Weights of a small transformer language model.
Architecture: LayerNorm before each block, rotary positions, no biases in attention or MLP, untied embeddings.
Training: a variant of SOAP for these matrices, 143M tokens, 4368 steps.
Each number is 128 + 24 x the weight over its row's rms, rounded and kept within 0 to 255. Layers, rows and columns count from 0. The size above them is the row's rms in percent of the matrix's.

# layer 2 MLP down (transposed), 256x96, rms 0.25, rows 80-103, columns 0-95
size [114 103  95 103 114  95  96  94 101  97  92  93 108  94 107  91  95 106 100  96 105 102 100  97]
[[ 77 109 107 117 161 123  83 117 119 117  89 109 110 173 138 130 162 113 143 176 117  86 113 142 112 106 137 156 115 146 117 119 180 120 132 124 130 143 108 143 142 134 140 130 137 124 182 141 109 155 125 158 141 120 145 137 103 144 121 119 131 135 123 152 103 139 135 139 128 168 130  95 130 162 133 121 190 110 113 128 120  84 114 114 133 157 124 143  78 133  87 167 145 173 149  75]
 [144 117 119 112 179 114  93  97 131 137 147 129  89  87  94  90 108 101 132 112 187 113 181 125 149 156 132 154 106 129 107 116 115 131 120  89  99 125 138 120 159 118 155 124 145 133 133 130 116 143 146 143 119 127 162 194  86 128 100 139 146  89 145 112 135 161 156 136 130 122 116 115 128 116 100 154 156 171 140 123 132 153 110 137  86 138 159 172 123 135 169 131 116 140 161 113]
 [123 165 128 117 120 131 166 163  96 158 141 133  94 106  92 103  74 137 116 116 191 107 149 106 129 115 118 154 119 110 149 160  78 132 110 154  82 135 119 129 182 149 175 158 116 109 108  92 114 109 126 153 106 168 145 153 119 147 122 147 149 136 125 100 123 124 137 114 123  83 140 108 154 144 120 100 158 126 153 144 150 167 110 122 121 127  91 132 104  97 136 130 144 100 127 149]
 [123 142 120 121 125 142  83 150  80 141 146 175 190 105 160 131 137 141 114 130 117 129 107  81  81 101  93 128 175 119 102 114 155  91 183  98  85 117 112 127  92 132 123 136 105 133 129 155 123 100 141 150 122 132  69 158 131  94 124 102 136 133 156 106 131 131 154 125 119  85 145 129 136 140 123 125 155 109 147 138 129 127 124 107 149 130 140 146 152 173 121 143 128 124 157  91]
 [137 145 120 140  99 147 151 153 105 126  97  77 156 121 129 156 156 129 127 128 118  99  79 166 121 108  78  80 164  89 148 173 122 147 145 146 148 134 156 113 119  99 169 154 114 139 114 101 147 145 149 109 154 171 127 111 167 133 124 111  91 127 117  99 126  94 159 130 165 139 108 124 109 116 108 144 123 100 108 124 126 107 148 114 125 121 116  94 185  91 142 113 119 130  95 118]
 [108 141 106  97 111 101 142  82 139 114 147 111 101 122 158 185 207 137 127 127 106 123 122 134  90 141 137 123 137  88 102 123 160 116 123 133 119 143 100 167  85 138 144 144 152 101 122 100 148 161 122 107 117 143 130 145  97 145 165  99  78 134 149 120 136 107 108 118 198 160 146 144 143 100 118 118 123 116 126 116  95 129 125 137 151 113 148 115 155 144 112 135 176 148 129 125]
 [102 146 157  68 107 126 133 113 143 142 147 169 127 136  89  70 103 138 198 127 108 147 120 140 149 109 120 133 136 167 129 118  89 118 124  94 123 116 128 134 129 137 110 125 111 160 134 164 107 117  93 117 138 119 149  97  98 145 107 182 119 106 111 147 142 141 174 110 112 124 122 169 125 160 145 131 105 156 139 139  99 126 131 117 128  67 157 117 172 128 145 156 149 131 147 121]
 [ 98 123 145 138 137 127 114 113  93 161 144 144 119 143 154  89 167 137 112 150 174  99 113 133 115 165 143  79  95 117 128 105 110 151 137 121 123 154 123 130  74 169 109 116 157 148 141 140  97 112 172 154 137 115 123 117 110  63 101 106 153 153 115 103 139  93 154 153  86 120 110 119 154 139 160 148 120 106 123  76 133 148 134 169 129 115 146 126 118 142 168 115 144 149 147 138]
 [132 156 150 142 150 127 129 142 116 160 127 137 134 138 152 101 108 114  91 163 128 161 155 116 119 141  85  78 140  86 126 122 124 169 148 121 122 123 137  87 110  74 103 125 118 119 151  95 141 158 145 164 134 187 124 109 162 112 126 126 163 149 140 169 143 142  89 146 139  87 127 166 123 145 143 117 121 130 105 131 141 180 166 124  91  89 163 134 147 143 140 144 129 134 151 102]
 [133  75 142 144 141 107 166 152 111 145 117 140 130  88 128 123 111 125 105 159 122  92  94 166 133  92 158 143 131  89  81  68 148 125 133 121 146 128 130 130 117  89 142  95 134 146 165 181 142 105 135 125 159 134  95 186 151 130 134 168 136 121 116 102 103 104 129 124 117 108 127 165 119 158 150 154 144  95 134 129 102  90 116 158 137 148 144 141 142  93 127 137 148 157 135 146]
 [125 122 116 154 134 160 104 146 133 151 142 107 147 111 155  82  89 134 122 111 164 135 137 101 136 105 133 142 131 169 126 108 140 134 131 120 152  94 153 126 136 130 110 107 154 138 164 137 128 109 158 114 123 132 116 121 120 171 110 155 164 113 153 151 135 103 110 120 113 143 176 119 115 149  99 142 117 163 176 192  92 182 100 131 143 124 109 108 142 151  90  98 108 181 111 173]
 [112  99 143 144 154 152 139 111  96  80 133 126 110 120 160 112 129 110 141 133 165 138 112 155 103  96 157 155 131 117 108 107 132 130 136 144  96  80 137 147 146 130 150  83 139 149  68 148  83 104  78 138 132 119 190 132 103 116 121 153 125 162 130 121 105 141 125 128 138 205 118  89 129 159 109 153 135  94 132 111 118 130 113 116 107 140 105 138 120 146 107 126 107 120 163 106]
 [154 107 121 143 156 101 135 152 137 109 108  96  96 113 123 132 108 153 169 148 147 153 144 146 138 126  90 109 134 131 114  93 119  92 143 113 106 119 112 125 120 122 112 118 119 140 127 103  98 163 130 106 162 110 141 172 108 118 150 114  96 129 170 115 106 188 130  96 174 111 160 118 103 117 145 149 104 115 165 151 117 169 136 167 108 112 160 120 116 139 144  64 113 155 165 164]
 [163 144 115 119 133 118  99 175 153 164  94  88 151 107 150 140 140 122  84 124 124 142 129 120 105 149 163 139 145 120 153 134 118  96  99 121 133 156 119 115 104 125 127 172 107 118 159 122 123 133 135 145  92 169 128 140 113 139 152  84 106 104 140 109 139  92 147  88 115 106 162 155 155 135 154 142 160 106 177 115 118 139  73 133 136 169  97  96 133 166 142 129 129 166 126 167]
 [128  84 142 122 115 129  91 134 141  81 147 122 120 100  98 137 125  72 127 109  60 113 155 107 118 157 147 105 141 118  96 150 135 102  99 131  72 149 119 135 151 155 187 116 123 163 154 152 132 128 139 122 149 150 138 157 113 104 151 119 116 106 151 141 121 148  98 112 113 101 137  86 126 117 118  76 137 130 144 130 130 105 120 145 153 190 133 144 112  88 127 143 126 144 143 107]
 [128 120 168  87 167 135 142 102 156 162 132 147  88 166  72 105 134 151 119 147 116 174 136 137 135 123  96 112 104 157 143 101 154 147  95 132 100 105 119 117 128 132 137 102 119 120 114 168 143  99 102 129 124 142 170 131 159 138 114  98 175 174 135 116  93 108 113 141 134 124  88 118 140 178 158 157 102 138 126 118 148 153 131 140 116  93 125 126 113 133 107 125 157  76 101 123]
 [ 92 133 140  63 139 139 135 183 149 144 117 155 144 123 115 157  89 161 116 105 119 129 139 166 111 153 134 158 168 126 126 171 129 127  93  83 108 107 122 132 129 124 154  99 138 127 116 112 107 124 123  98 167 121 152 136  80 125 174 106 140 137 121 162 110 121 175 121 151 129 131  83 113 153 115  99 136 108 149 139 167 167 161 135 148 143 112  85 120 158 140 117 117 102 139 125]
 [156 134 160 177 106 139 141 156 123 158 124 157 119 106 117 125 100 116 110 145 124 115 137 175 119  98  98 135 163 156 137 152 145 119  81 118 139 128  78 125 157 153 141 114 131 189 138 127 146 105 124 166 115 161 123 128 142 126  94 119 140 102  99 139 119 188 127 108 120 130 133 123 134 161 124 112 121 121 175 179 168 142  93 109 148 105 120 155 100  97 156 118 134 168 112 110]
 [110 156 125 151 150 151 138  99 119 141 112 135 146 112 136 109 102 137 123 105 109 111 123  64 123 120 112  72 149 114 130 159 136  90 149 109 178 118 157 151 147 105 150 117 149 123 156 137 100  88 140 111 165 122 145  96 134  85  74 127 137 154 123 147 100 115 163 169 167  97 128  99 116 135 121 146 124 135 143 100 136 128 185 115  99 131 136 113 188 134 140 107 122 114 142 115]
 [110 156  94 145 171 120  96 134  96 147 130 133 181 147 141 147 115 123 121 137  96 142 141  72 139 138 148 140 131 164 150 147 156 122 166 143 149 134 179 205 170  97 131 133 129 154 144 136 128 122 116 158 110 140 148 120 150 132 141 177 126 176 141 159 113 106 114 130 146 104 116 133 127 123 125 152 151 121  94  87 151 108 115 121 102 172 134 162 137 145 116 154 138 133 139 151]
 [143 143 114 142 177 121 129 118 131 134 101 123 120 132 148  86 170 137  94 183 169  82 185 136 151 114 140 143 155 104 114 139 116 137 125 146 120 106 127 147 140 137 149 135  91  64 129  94 140 159  90 117 141 141  84 132 132 147 139 153 118 132 115 127  87 147 107 153 148 149 158 164 112 142  95 174 129 108 161 134 135 160 132  88 123 141 139 106 154 139 132 144 119 159 156 134]
 [119 158 132 160 153 150  77 133 144 114  99 150 129 136 110 169 116 151 106 143  99 116 163 137 124 148  73 127 110 143 120 112  91 156 159 117 113 153 146 125 141 131 121  80 144 143 135 102 134 126 133 105 140 130  89 153 118 125  96 102  94 156 133 132 123  99 160 114 133 148 100 124 174 127 166  77  61 129 128 132 184 126 116  94 112 132 140 130 125 124 123 127  90 128 158 168]
 [137 137 102 147 166  95 138 104 161 121 121 109 127 142  90 138 107 107 115 131  99 151 155 138 113 122 123 145 153 100 142  58 109 120 128  90  83 162 151 127 100 120 149 119 124 119 138 142 173 175 154 123 114 159  62  85 115 101 104 105 166 139 124  53 121 155 116 130 145 105 120 130 136 136 117 137 109 152 110  95 116 116 110 121 119 116 117 161 131 113 111 101 140 126 115 127]
 [145 147 111 134 148 149 169  82 167 103 143 156  98 116 126 106 125 120 134 103 132  99 156 124 148 156  93 133 123 123 147 117 101 143 110 112 122 156 165 178 169 144 183 115 127 135 145 110 168 132 128 154 106 140 128  93 140 116 103 171 176 118 117 143 137 175 122 170  93  79 132 145 105 133 114 144 132 104 105 106 143 156 149 110 101 124 121 154 103 144 127 108 108  95 123 166]]
# layer 2 MLP gate, 256x96, rms 0.276, rows 81-104, columns 0-95
size [108  96  90 107  74  85  95 103  95  88  89 102 100 111  89  98 106 100  98  96  96  96 112 108]
[[134 159 128 129 122 121  89 172 102 119 147 107 123 109 129 156 130 130 164 100 124 106 101 152 144 122 159  97 135 123 113 115  97 125 205  96 198 146 155 115 119 131 147 111  94 149 125 153 117 134 113 150 113 148 172 101 103 180 149 121 150 119 123 143 122 139  90 151  67 121 140 138  96 112 134 102 150 108 153 124 161 150 131 135 142 138 115 150 127 126 149 158 131  91 152 119]
 [134 147 122 112  91 154 178  98 122 177 175 131 129 122 110 114 132 118 129 127 167 124 132  91 139 102  75 141 133 124 124 119 100 152  79 113 109 154 130 139 150 141 160  95 138 112 122 107 184  80 103 101 110 129 149 133 141 136 160 104 144 135 140  82 108 108  98  97 115 108  90 129 147 143 170 107 144 147 126 120 143 102 131 171 121 120 115 119 179 102 101 119 107 115 146 134]
 [137 103 102 100 149  96 131  89 107 125 101 159 126 160 163 141 181  99  80 104 114 160 135 138 148 121 124 142 118  84 118 145 172 132 104 142 142 124 141 148 157 111 112 120 117 119 123 108 164 151 133  85 112 144 138 121 161 110 136 109 122 146 141 103 103 114  99 130 132 124 156 155  90 153 141  89 155 131 142 168 111  94 187 116 109 106 164 186 106 113 130 119 140 112 117 145]
 [166 144 141  96 143 157 105  94 105 122  97 107 127 148 134 100 173 148 162 112 141 127 112 107 140 141  95 184 154 130 170 104 143 131 154 119 154 110 138 150  84 147  87 152 145 116 117 121 122 155 117 112 145 138 130 127  97 121 138 107 166 158  62 115 139 145 127 156 169 113  84 154 106 119 121 145 111  99 137 134 135 138  76 117 138 162 151 119 141 125 102 122  82 103 123 116]
 [143 136 120 165 156 145 171 171 149 130 112 127 170 105 120  86 107  87 119 114 139 100 128 138 106 123 115 150 145 141 155 105 112 167  90 154 159 128 156 132 164 120 106 144 122 175 126 118 126 129 141 134 148 104 110 134 116 127 152 116 168 144 130 160 131 164  89 118  67 106 160 178 109 121  85  98 109 122 164 139 136 130 151 127 132 141 141 122 111 113 165 170 123 117 129  87]
 [121  73 101 134 140 146  80 140  59 158 116 128 143 114 104 107 113 147 138 136 165 108 136 133 135 143 127 152 125 103 154 148 141 122 103  92 161 140 149 107 120 121 165 127 104 144 117  85 152 132 136 137 101 111 173 194 129 119 115 123 131 134 128 105 135 145 119 115 106 131 123  90 119 135 134 113 139  92 133 113  93 108 105 133  72 157 107  87 152  95 124 102 130 102  92  90]
 [114 116 167 137 152  98 160 140  76 154 138 127 120 132 127 115 128 148 144 100 173 124 148 168 139 135 116 170 106 145  98 132 119 134 145  93 136 131 153 118 114 105 114 130 113 132 104 163 112 165 139 176 162 173 119 114 157 153  97 140 112 130 163 148 165 136 116 164 127 110 148 144 130 105 150 102 150 116 121 156 152 106 137 146 112 170  99 118 138 127 117  68  96 135  63 118]
 [125 124 145 168 127 124 100 125 154  96 149 132 129 104 156 159 149 125  86 146 108 140  89 130 156 116 129 106 145 106 136 119 117 144 117  76 165 130 131 132 116 150 129 101 160 155 133 146  85 119  94 134 152 137 129 112 130 107 212 172 123 102 136  84 130  96 126 134 115 110  97 132 112  78  96 141 169  85 119 137 145  79 151 130 124 157 123 116 109 101 134 131  97 130 145 134]
 [136 127 124  72 146 144 131 125 115 116 134 134 159  94 116 153 116 131 107 133 114 147 124 148 124  93 136 117 128  79 117 108 117 154 104  96 146 154 131 125 124 117 110 106 100 163  99 127 116 132  95 143 113 131  83 149  95 126 150 118 148 124 114 122  98 119 108  79 117 129 169 138 107 133 130 174 122  83 109 117 123 138  88  89  68 162 151 187 136  84 153 126 167 113 159 144]
 [ 89  99 149 131 121 173 107 187 148 135 142 150 108 155 113 180 128 128 110 109 118 120 153 146 123 146  97 186 163 112 145 139  82 146  85 142 110 143 110 123 150 139 123 134 109 151 106 187 114 159  97 167 136  98 143 108 138 178 127 134 138 153 126 143 135 143 147 130 114 112 146 151 160 130 158 157 112 128  97 123 131 146 132 130 130 155 145 111 141 144 168 129 103 119 120 181]
 [105 143 138 156 124 125 102 160 136 141 115 124 152 122  77 181 114 161  80  99 144 127 117 110  88 159 111 145 194 137  92 117 148 102 151 152 119 149 139 109 122 122  83 134 172 139 145 122 142 151 115  99 151  78  87  76 133 104 148 118 131  97 113 124 137 135 139 149 134 106  97 103 132 139 119 129 108 126  96 113 121 127 162  88 133 143 124 132 113 140 135 100 180 127 114 112]
 [157 143 165 158 159 155 139 111 120 100 128 163 132 163 140 130 160 112 152 132 149 122 167 164 154 137 104 115 131 106 176 155 156 101 106  93 120 112 126 179 132 178 161 143 117 122 154 154 170 144 165 135 102 164 134  97 144 132  95 115 150 130 127 138 110 109 120 126 156 114 136 178 152 162 161 128 111 111 134 108 114 107 111 142 130 146 130 185 111 143 154 172 122 137 137 135]
 [165 114 155 135 138 128 144 144 143 121  97 118 108 122  80 112 107 133 116  81 110 116 107 102 161 159 163 139 114 152 119 154 113 121 134 148 130 152 130 112 113 112 139 157 117 157 103 137 109 119 176 154  99 102 148  97 132 122 139 116 154  94 132 110 121 136 115 141 113  86  61 126 172 112 152 157  75  96 164 153 126 142 109 104 133 156 156 161 127 125  95 165 115 141 173 120]
 [121 147 100 125 125 162 112  96 124 180 113 119 132  97 125 115 133 116 117 108 141 164 125 148 105 131 129 175 100 143 156 128 131 102 140  71 166 156 132 139 140 173 102 126 129 141 102 138 131  60 117 151 127  98 123 111 137 129 108 166 159 148 123 114 109 114 105 158 158 133  99 153  90 139 141 193 138  96 127 122 155 102 166 124  92  85 150 138 112 131 113 144 143 135 155 110]
 [105 159 119 112 132 115 162 102 148  94 106 152 186 107 107 139 146 139 126 126  90 147 141 133 189 149 100 164 109 161 132  80 103 137 111 119 141 140  86 116 122 152 119 142 105 127 148 139 121 100 155 173 132 109 128 149 163 125 117  93 123 135 132 121 103 137 120 163 144 120 102 119  96 139 149 173 134 146 124  86  94 125 111 155 122 110 118 147 151 105 118 124  65 153 174 125]
 [ 65 115 103 130  84 145 151 164 133 141 131 124 138 122 101 156 144 117 119 136 153 144 102 111  82  89 156 171 139  96 154 123 113 161  83 126 126 119 111  90 144  93 131 114 115 138 127 159 118 124 119  72 176  95 123 160 105 128 138 154 175 139 102  93  96 113 172 144 149 154 107  90 117 143 125 118 140 131 108 123 155 157 140 148 147 118 109 103 109 143 126 135 128  99 118 117]
 [144  95 184 162 156 155 102 104 125 130 102 116  94 145 129 153 132 162  92 142 105  83 134 184  94 116 104 122 123 126 105 172 140 118  95 138 123 135 151 139 101  96 110 129 147 154 133 143 152 186 150 149 101 134 117 126 108  72  92 129 129 113 129 137 146 153 118 129 148 164 130 120 166 162 128 116 125 109 164 141 155 113 105  93  96 142 126 111 117 134 156  98 131  99 122 105]
 [136 170 153  75  95 122 126 108  72  94 129 101  72 135 102 106 119 110 154 173 140 125 115  96 138 144 151 123 123 123  97 162 149 110 140 123 132 130 154  93 152 137 143 165 152 123 115  98  98 147 140  95 138 107 110 120 120  88  87 134 123 112 150 125 147 181 158 118 117 112  69 108 118 136 118 115 128 119 115 135 124 107  66 144 145 138 118 105 117 139 129 160 114 102 137 148]
 [117 151 121 125  96 152 123 107 140 132  91 109 170 143 134 133  92 115 124 109 105 142 160 148  83 111 160 139 122 126 124 128 145 148 183 137 132 118 151 133 115 124 122 174 132  72  88 120 122  89 139 153  85 150 152 108 124 127 122 156 117 102 155 179 132 117 137 130 145 146 140 141 133 105  84 124 170 107 123 168 100 108 147 122 117 121 123 130  91 123 179  94  71 100 113 111]
 [140 169 100 102 126 146 111 109 209 121  83 100 150 132 138 125 138  88 120 127 171 136 147 160 128 117 120 126 126 123 116 140 112  95 130  97 139 134 138 115 129 170 117 101  90 133 139 128 137 147 125 157 155 117 105 111  98 128 111 117 131 122 147 116  82 107  82 166 181 173 123 149 118 142  91 107 158 144 160 130 121  93 157 119 118 139  83 126 127 134 151 179 128 123 119 145]
 [ 74 157 101 137 107 145 119 121 155 179 168 150 141 181 114 156 143  80 122 128 130 105 164  88  89 155 114 116 125 126 104 125 123  99 138 117 110  93 127 139 167 168 104 126 157 153 111 153 187 140 131 128 159 130 148 143 125 109 111 116 127 152 145 153  95 125  99 126 142 165  85 115 122 148 130 104 142 165 118 140 144 106 136 113 144 140 162 160 141 113 137 128 101 162 137 107]
 [138 126 142 145 122 108 105 146  96  99 131 140 135 213 105 129 181 185 113 109 164 102 158 149 141 127 102 102 120 159 137 142 139 132 117 101 144 116 197 153 134 118 103 122 108 156 137 121 113  95 148 110 129 138  91 147 144 149 129  89 140 106 119 145 117 122 124 182 133  88 120 127 118 143 133 143 118 137 120 119  94 116  96 138 148 104 121  99  92 122 149 133 142 155  87 153]
 [137 132 150 134 124 145 150 124  85 133 132 143 131 133 124  89 124 137  99 115 142 127  72 102 120 139 113 171 173 127 149 168 108 158 122 107 116 142 155 122 118 180 100 167 152 127 105 119 146 167 148 126 160 121 135 138 158 121 143 180 156 137 130 115  81 106 133 158 107  84  84 141 130 103  98 116 129 100 110 114 103 150 112 115 106 159 127 102 155 144 174 149 101  91 151 134]
 [105 154 147 131 152 172 107 154 147 121  52 137 118 118 144 120 141  99  97 168 148 123  94 123 115 113 126  86 108  73 136 106 131 122 161 149 142 140  97 130 111 113  86 122 150 131 128 105 119 158 149 125 137 101 112  94 119 146 116 164 131 129 167 108  83 100 101 108 170 133  93 142 142 141  93 147 103 159 114 127 111 113  97 156 118 145 134 150 126  86 127 110  98 108  99 141]]
# layer 2 MLP up, 256x96, rms 0.267, rows 81-104, columns 0-95
size [ 94  85  88 112  97  93  97 103  86  88  86 115  99 107  92  92 104 104  98 108 104  93 107 104]
[[125 135 106  96 110 125 126 151 107  72  96 101 132 151 124 159 119 112 156 164 118 132 139  92 147 143 138  79 154 115  83  94 132 124 127 144 133 146 141 112 143 164  76 150 115 128 150 125  94 110  91 100 153 126 131 136  96 114 114 154 148 150 105 157 119  85 117  98 141 132 149 141 163 130 124  96 145  94 104 161  94 119 144 147 137 162 169 141 172 151 108 135 119 114 124 178]
 [126 147 162 112 104 124 140 141 125 124 124 111 121 132 162 134 100 154 112 131 142 144 136 118 131 124 135 176 144 115 170 161 110 148 145  88 127  98 129 140  77 133 135 127 133 136 131 152 147 142 210 116 151 121 150 128 137 115 148 161 133 131  69 117 146 133 142 119 124 153  87 161 125 148 140 120 107 158  92 172  93 120 105 109  98  83 113 104 137 181  90 145 130  92 117  98]
 [146  95  87 146 159 167  95 153 135 132 121 131 102 101 104 128 137 113 112 169 135 156 133 138 120  99 150 143 141 114 119 139 130 121 120 158 103 125 139 141 138 156 109 148 186  72  81  95 146 175 101 140 181  95 122 153 119 122 174 124 151 164 132 129 119 116 109 118 135 159 101 124 116 138 127 114 150 106 164 133  83 102 144  98 126 173 174 133 144 161 134 114 127 118 130 124]
 [113 139  62 128 157 124  97 160 123 114 149 131 167 127 136 136 104 142  69 110 130 145 113 122 133 178 146 130 155 131 130 150  97 115 161 126 156 132 129 121 189 120 111 113 123 127 132 103 146 115 170 116 143 118 136 130 124 115 145 150 151 160 128 166 138 109 132  74 107 124 158  83  90 157 152 104 182 122  73 135 118 103 151 114  87 113 151 116 129 145 133 139 120 143 146 130]
 [143 129 138 175 117 140 172 154 112 151 118 133 143 127 116 110  66 125 104 140 122 156 122 119 149  98 144 144 125 148 135  80 110 160  93 108 122 137 141  89 153 115 107 111  74 156 118 146 130 118 112 162 138 109 103 113 129 102 150 148 183 126 116 142 117 168 130 109  76  94 111 125 143 126 124 153 111 125 145 143 147 143 128 132 129 173 106 100  98 127 166 140  66  99 152 112]
 [156 114  99 146 159  93 136 144  98 176 122 124 142 121 105 105 133 105 122 107 144  81  96  98 150  96 134 165 102 145 107 153 150 139 157  85 127 178 147 164 115 129 145 167 139  79  57 116 144 112 148 156 123 108 126 151 135 123 147 153 118  95 167 133 124 115 105 121 126 117 119 107 122 138 115 115 138 109 132 142 108  87 139 149 115 147 135  98 170 126 141 150 122 156 157  90]
 [136 143 112 102 141 114 120 138 160  91 114 134 106  91  93  95 109 129  88 104 114 138 135 129 174  90 101 144 148 105 111 114 152 151 155 141 103 123 143 129 128  99 110 159 132  64 106 117 121 123 136 189 119 151  89  97 129 163 112 129 192 105 153 158 135 124 120  90 124 109 110 104 151 108  97  99 150 160 131 108 107 105 138 154 109 119 112 141  96 130 107 149 139 125 150 160]
 [136 134 158 168 106 142 127 171 112 178 117 117  95 158 152 134 112 102  70 141 149 115 159 121 106 122 125 164 164 149 125 111 116 127 102 157 126 124 131  89 112 134 138 123  73 120 148 153 179 129 139 118 165 149 115 149 133 120 134 104 108 107 161 122 126 114 105 148 148 148 126 111 134 106 114 108 138 103 133  80 153 141 118 161 123 113 173 129 129 158 127  73 127 148  70 153]
 [129 128 112 112 152 122 153 107 126  83  98 111 114 163 116 150 111 137 124 157  77 117 132 153 116 156 154 131 128 113 174 119 125 129 127  87 158 115 114 157 121 189  92 148 129 121 188 107 119 107 135 149 137 160 122 139 102  96 127  95 115 117 131 135 116 151 102 135 164 100 116 147 118 142 130  60 165 119  82 134 130 140 145 112 116 120 119 129  97 144 160 113 124 146 193 131]
 [ 99 152 149 156 139 169 135 138 128 149 158 166 133 160 152 133 128 130 152 135 103 168 136 133 165 151 149 136 123 135 143 159 117 125  85 103 135  74 122 163 133 111 146 134  93 131 120 128 144 173 111 110 137 141 129 151 121 101  90 117  83 182 125 137 112 130 165 124 128  98 107 121 132  84 143 104 142 118  97  79 140 108 178 149 114 143 134 135 144 156 150 103 113  93  95  88]
 [148 160 151 107 136 139 161 135 123 157 117 135 109 145 125 124 111 117 136  91  96 158 157 139 180 147 125  95 142 168 102 116 140 136 132 132 119  83 120 142 115 112  88 105 111 118 107 148 108 161 126 138 124 143 143 158 107  74  98 118  98 134 134 100 104 173 136 120 145 107 110 125 121 151 138 121 172 137 143 137 161 107 166 115 184 114 142  89 152 114 129 139  74 159 116  73]
 [141 121 147 150 178 132 146  90 155 105 124 120 102 124  92  71 135 132 148  89 167 107 127 140 128 128 107 120 138  80 139  83 127  88 123  79  82 135  77 151 119 144 124  99 117 125 122 134 131 168 150  92 134 116  95 104 111 115  92  89 151  95 157 101 109 152 148 109 138 114 153 133 129 123 144 145  80 119 130  76 113 141 128 142 122 143 125 134  95 110 154 127 119 135 146 119]
 [109 128 159 136 169 132 125 130 132  97 104 183 112 147 159  86 116 124 140 106 129 175 133 111  99 144 136 163 159 114 109 157 156 126 140 110 146 160 149 148 150 134 159  94 146 143 139 125 161 133 129 105 107 128 137 125 126 113 188 151 151  69 138  87 104 126 139  69 157 131 122 147 140 139 178 135 103 116 160 142 118 128 127 133 136 111 143 154 126 155 121 116 113 131 191 146]
 [117 132 117 173 114 122 131 109 112 119 170 154 133 121 134 119 123 113  91 164 139 133 155 112 160 102 148 102 134 146 138  91 126 168  94 127 105  99 170 182 126  74 150 167 161 144 104 108 116 148 133 146 155 114  90 156  79 130 150 120  98 160 159 118 141 110 122 149 154  71 119  92 159 144 140 125 139 157 121 133 114 124 147 109 155 139 112  99 146 149 122 106 117  85 114 136]
 [147 180 120 128 143 179 168 155  96 111 109 103 197  92 131 165  92 143 145 124 123 108 153 124 101  99 121 107 143 147 127 145 129 129 166 106 128 135 114  66 137 141 116 106 126 107 160 117 119 116 124 113 140 143 129 154 103 112 133  84 144 108 144 138  88  95 136 166  95 119  99 127 148 143 148 118 165 133 127 147 111 135 162 120 158 129 116 114  92  82 136 149 108 108 117  99]
 [118 151  93 153  81 151 132 122 160 149 144  80  91 118 115 171 112 117 155 148 142 164 111 117 136 125 136 119 121 141 152 134 112  93 122 112 129 145  82  85 153 134 106 125 104 133 133 144 149 148 101 102 105 141  73 109 131 143 119 127 129 151 131 102  71 142 128 115 101  91 134 159 159 144  85 133 129 138  70 147 139 106 128 152 112 152 124 132  97  71  88 143 128 107 129 125]
 [155 114 120 113 115 167  76  87 110 148  98 100 131 152 132 126 185 143 104 140  92 116 115 164 120 118 130  88 149 155  95 125 130 123 118 120 135 154 114 141  56 168 165 147 129 129  89 148 129 108 122  87 102 169 109 119 137  88 117 138  89 152 133 159 104 130 114 108 133 102 140 164 165 126 110 142 144 104 142 153 145 143  89 118 117 158 131 126 126 114 139 152 164 120 126 121]
 [135  87 115 162 178 116 164 160 141 168 105 130 155 134 113 114  96 124 102 120 131 193 118 121 153 104 121 124  95 160 134 112 129 136  87  82 132  93 143  98  91 129  91 130 122 171 111 136  86 132 107 124 120 134  87 121 156 104 161 132 110 113 116 146 179 145 137 130 113 100 131 137 171 124 119 143 120  84 113 115 122 135 139 139 128 157 147 170 165 129 154 113 125 128 125  98]
 [119  99 125 149 116 139 113 134 157 135 113 150 147  94 181 130 169 122 108 145 137  85 125 114 140 175 154 110 132 144 103 131 118 113 108 115 136 154 152 104 136 142  97 113 105 158 116 125  98 159 122  85 176 112 113 123 130 109 155 162 169  73 139  79 149  87 124 121 116 104 129 144 138 153 113 148  94 154 112 133 154 104 179 115 134 140 126 144 127 137 106 142 119 183  88 136]
 [135 145 130 143 122 142  77 125 122 175 145 113 127 140 167 102 217 118 131 142 173 117 152 131 163 139 109  85 126 120 129 148 144 111 152 101 107  77 138 105  98 110 136 138 127 113 117 107  89 140 120 147 109 139 116 127 121 126 100 114 103 137 114  88 117 113  91 163 119 134 111 172 128 123  90 102 108  83 136 142 128  89 118 110 130 148  99 132 161  99 111 148 169 136 120 116]
 [126 109  99 157 105 130 122 112 115 132  94 139  96 117 130 104 102 105 128 158 116 103 127 136 158 108 139 123 113 126 131  99 156 166 113 125 107 135 110 142  86 121  93 166  98 137 153 131 137 148 130 185 149 148 158  55 102 118 109  79 166 116 107 123  92 174 105 111 111 131 137 125 137 113 126  98 150 115 108 112 107 173 139 149 156 174 107 157  92 145 131 129 132  93 130 108]
 [163 127 135 149 129 178 108 141 108 109 131 143 160 158  55 136 130 151 119 143 168  94 120 105 117 150 135 128 127 130 127 127 119 150 142 126 109 143 163 139 125 142  75  93 133 198 137 102 126  73 108 112 135 116 104 135 121 172 102 103 176 162 151 127 126 155 135 148 136 120 108 112 119 160 118 182 149 113 136 140 114 116 135 133 134 138 123 125 110 157 187 125 133 148 113 117]
 [120 173 137 154 106 128  97 148 133 126 106 135  85 125  87 101 114 137 141 156 121 145 130  86  94 158 125 140 155 168  98 136 149 159 134 102 126 132  99  81 116 121 160 132 162  93 167 127 113 154 152 151 135 137  99  99 112 185 120 125 129 133 165 160 128  95 117 149 122 146 105 124 166 123 119  82  85 102 140 134 119  91 101  91 110  92 131 154 128 117 139 147 149 124 141 158]
 [111 109 167 115 151 161 124 131 143 101 111 135  75 151  75 144 169 135 130 141 163 107 123 107 126 103  98 117 110 104 148 153 157 127 133 114 117 118 109 117  77 128 126 149 143 157 121 115  67 141 158 106 100 120 148 159 129 129 101 166 146 144 119  77  81 109 113  94 169 109 149 138 130  96 129 153 110 132 136 133 120 118  95 146  99 137 108  98 109 102 132 131  75 148 116 134]]